Weights of a small transformer language model.
Size: 12 layers, width 256, 4 heads of 64.
Training: a variant of Muon for these matrices, 477M tokens.
Each number is 128 + 24 x the weight over its row's rms, rounded and kept within 0 to 255. Layers, rows and columns count from 0. Numbers have three digits each. The size before them is the row's rms in percent of the matrix's.

# down: layer 5 MLP down (transposed), 1024x256, rms 0.034, rows 899-909, columns 128-255
# up: layer 5 MLP up, 1024x256, rms 0.132, rows 900-909, columns 128-255
down899 109:139125146127122144128126121143117153145118123093112106168115088121132105051131077164139165065078135172106159102133080158117119137079136101129133086174103097127116075109097147135139127129137110142129183101088141152094098160124083124091120162115176137152133155148198140127130121119142152116138110107118155124135162147133129122114125166111134138121168173122142133108137149175099099142142
up900 099:125122160122112160114130061153103140123146114145092128125130116134115131094085140141114193101109141159130116123123112118149108095096102080121143161144109164150154124138134181123111144149121109145105146101158083137124129158118109135109152107138134159122124141080166135135176143118131139163132131107098167152186157117185151134150107124132063085114170107092113148110139147115142109128144
down900 101:163114130097126147145093168158152133051118054147149136135122125142103130118108100109134106139137124132152095136116114146135161151096129190124164134085140112141130136105133103129128130122154122149161131119141141103114173135144161118105132153180107131133106115162141106131154094092137114105148105144164167166121141096119140153107116126159140072177123114136123119134142120113143121143137
up901 102:122118130130131077098120145141126116154129168153132134140125104193172165145111123077088143152133081095155148134131111177151084084117101164136103136128152101142116125084111109128106125121121101111149119138116135171119140087116138171174099102150070165104117138146108146125093084135114114113134064108123116132176106115100133101105123157147138121123152160147086121121128121106193092123161
down901 109:116100140132123105164121093125082119143105150112133140158115136110161118127121178122083076098153123176119124109151099110097135107109137140133161080120104131123107134115116118104099106145151133096104156164148134122143145130133100141142124113161094100122143134135134126134122114146113155109091100116079095110175112119096123124098114122108129118149152134102123132170110140113084091100120
up902 095:162119102146136116124164118133182105133104116137129103130155089109120072080126123109112137161125108132091147122124154088169117090176134141113091119154105130120129112138106189142151119117139147110115124162100139151137134146100115183145124097161138121092109181116144147106133161153132160121128121110147116118162119171125132131108133155126144115090141108119132146079151099077153142102120
down902 092:146120123112133153163141152186124136107163086091087084121123175134142100115143104106145144136090151139113135141127126105133129123112137139114089148095154133116108122132110157083154133133138098130105121155149103094133138116146118146113132131166171126123109124168121119157130101105173126136102128156105130087144073103107115137136108130158107134142144119114166102116154108130141151076102
up903 101:159103130101120136130128153165094124127175139111136102159085102123133088139134141148125168117151152103113159120097103093119125144143116143136169147150148138154082075137166118096110116138176113133088140138090087096085111120154108108147137119135127127139128136088107124132119130146069123135156121149108130131116153094135155115101137132102132133137168148154110110162111164102108145147138
down903 098:149098147153143154108081121105147144127098129152088141085138131098183100128121112099144144126156106120147142134085145112137152125122135147090086096142092146095165152105156119141152125108116162130150139065114166170117131148141156163130108104101110129124165159126165122129119101119137090119141102119111161098132089106132163110145176105150102116109173101148109126098104093140124166131122
up904 096:124130151097105137095183153125115160123138118141120123098138180168134155100164160153103111121114144159094147147130128116133132170140107128076154133100085178130134141111149128107133117097132169134132122180175153151132126119121145119118124118121119111138124122126155153070157101108073105116144122116122147082142110110110139083143132126119113081146084114138108148120109144145129133077115
down904 099:178164158107121138115143114108135147117166136156111124142158088140097099121085121099118159147146120145115187100103118092151096124116148111141097102123135107118143137115117132109122117151139137170134118114121085087139131095082118121118105163116128126157129161076138154099135122106112098135129143119116186076161177144110117145158113054147150144113164130139135192135143140127086138098086
up905 096:160132085136117144151133152162119134144148077109127093141089116071141128120139100102072148166122130153150133098155099097144120132133102120112119146104191139138170152130155198163130127110114117128139121102096138100129128128138161088156184139079111127159156143093143128139139153109116115109104148136100122119158109143132142100157097124144120129140158115139142130144124135112095114138141
down905 092:131131139108125105124152119115122103118077082146104089148082121115145156128153108135121155082120126126160124087109096147115091157123127045128065102136115146126121148150146130120102146132073097119117144135099090127158133114117124139140124136128137091131116174097130104128149144137119116110135129115138134143106156109132157119152115148186157133122121122117159156114141149137143168116129
up906 099:127118113121136153126109113138120109128132184078114095154136150147131101142134118097120098135151100149144082104093142113094134123152181128110091075098129145129120144110138098109151129150157130110136136124162079137175183121113140090132118130161113158199108143133123134151125102145143171088127142144124125155188139090145181162123144118136143123097157150141095135153149127153101104083141
down906 099:083145093146158113113111126154129144142142149147137137144140114142086070185132132121158143146142174130168080127117114139133124148129114092113104088146102118134074126152132112094161099129119091160163128141098124154120129137136169120116135148134118146097155186099139101162172143127132149110112112172129118146131137159100105138136156190110185114104149165133110072142129145119155121094109
up907 105:132115114121124154133144103151118109125101108119135108140144113143106134133123132133119118156162155171138108171148155159104152122091139111137137153131110156116151161155161163133100184136122117179101138162090122127121141121095094123148126131135117097103114116100097106147142133192140102101184136167112151101139122147110122100088135108125109155139158129131093120110106153121147097123098
down907 103:183132141137111110108135183158103149090129132149135107134106104145114140120165135122115160133187133100088120150112144141083128120170139118154141094141141109107092136098160117065106135088130118109126125109115123083142128099128145153155109110093127161120092094099132123122144144127131154112122108120159104147110136103154123125124111098112163146164109128126123120127163146145166120132109
up908 104:116161111142156123099125153140133131147123121150136093142131155112101114164134104092136084114157132101151173154134163120119147087104144123137115136136070175129138112136223116106183101123126153130121154169135123104147122164091102135144152139122108112119107144130107138133104161165131140143153089169134125077112169125114056093134133172120115108137114121111106119116158104137137076125132
down908 097:105125104106132204112101133127120129132158122132128107149144073098136117133151099150158198164128184115153137123146086147134092146108105139127146160128167159149075129106172130148105127137144106122116123130097131132162165111111102095117131125128149143141167132141136145111106097104103102126150160077103139140120156154151212139120134095139125141087145110094151143148114131142104129128113
up909 102:114123175160121127170104131093120143107105143132105117119102107094118099137099127125126117115133078152141139083140131144141083112112115140150126100111094107124129138156181072142145136129138112180125135130148135119117118132128111151124128124162122168080173177113138186146165111117119135098143130142083105153127152152164139107125131142123106106065101095121126158137103144105115099127123
down909 101:120108086110101124149134112104112110114142114134130124153127121134108108134114120142123100089151107136133142144129147138105170143132149095154115125131104104155079160126131113123150150094126084126081141134129092157135133084082121123119111097134143115133141153157151186135127119133146125124146145105133153128130088161138143097124096101116127125103105076173136121092130158148153118131160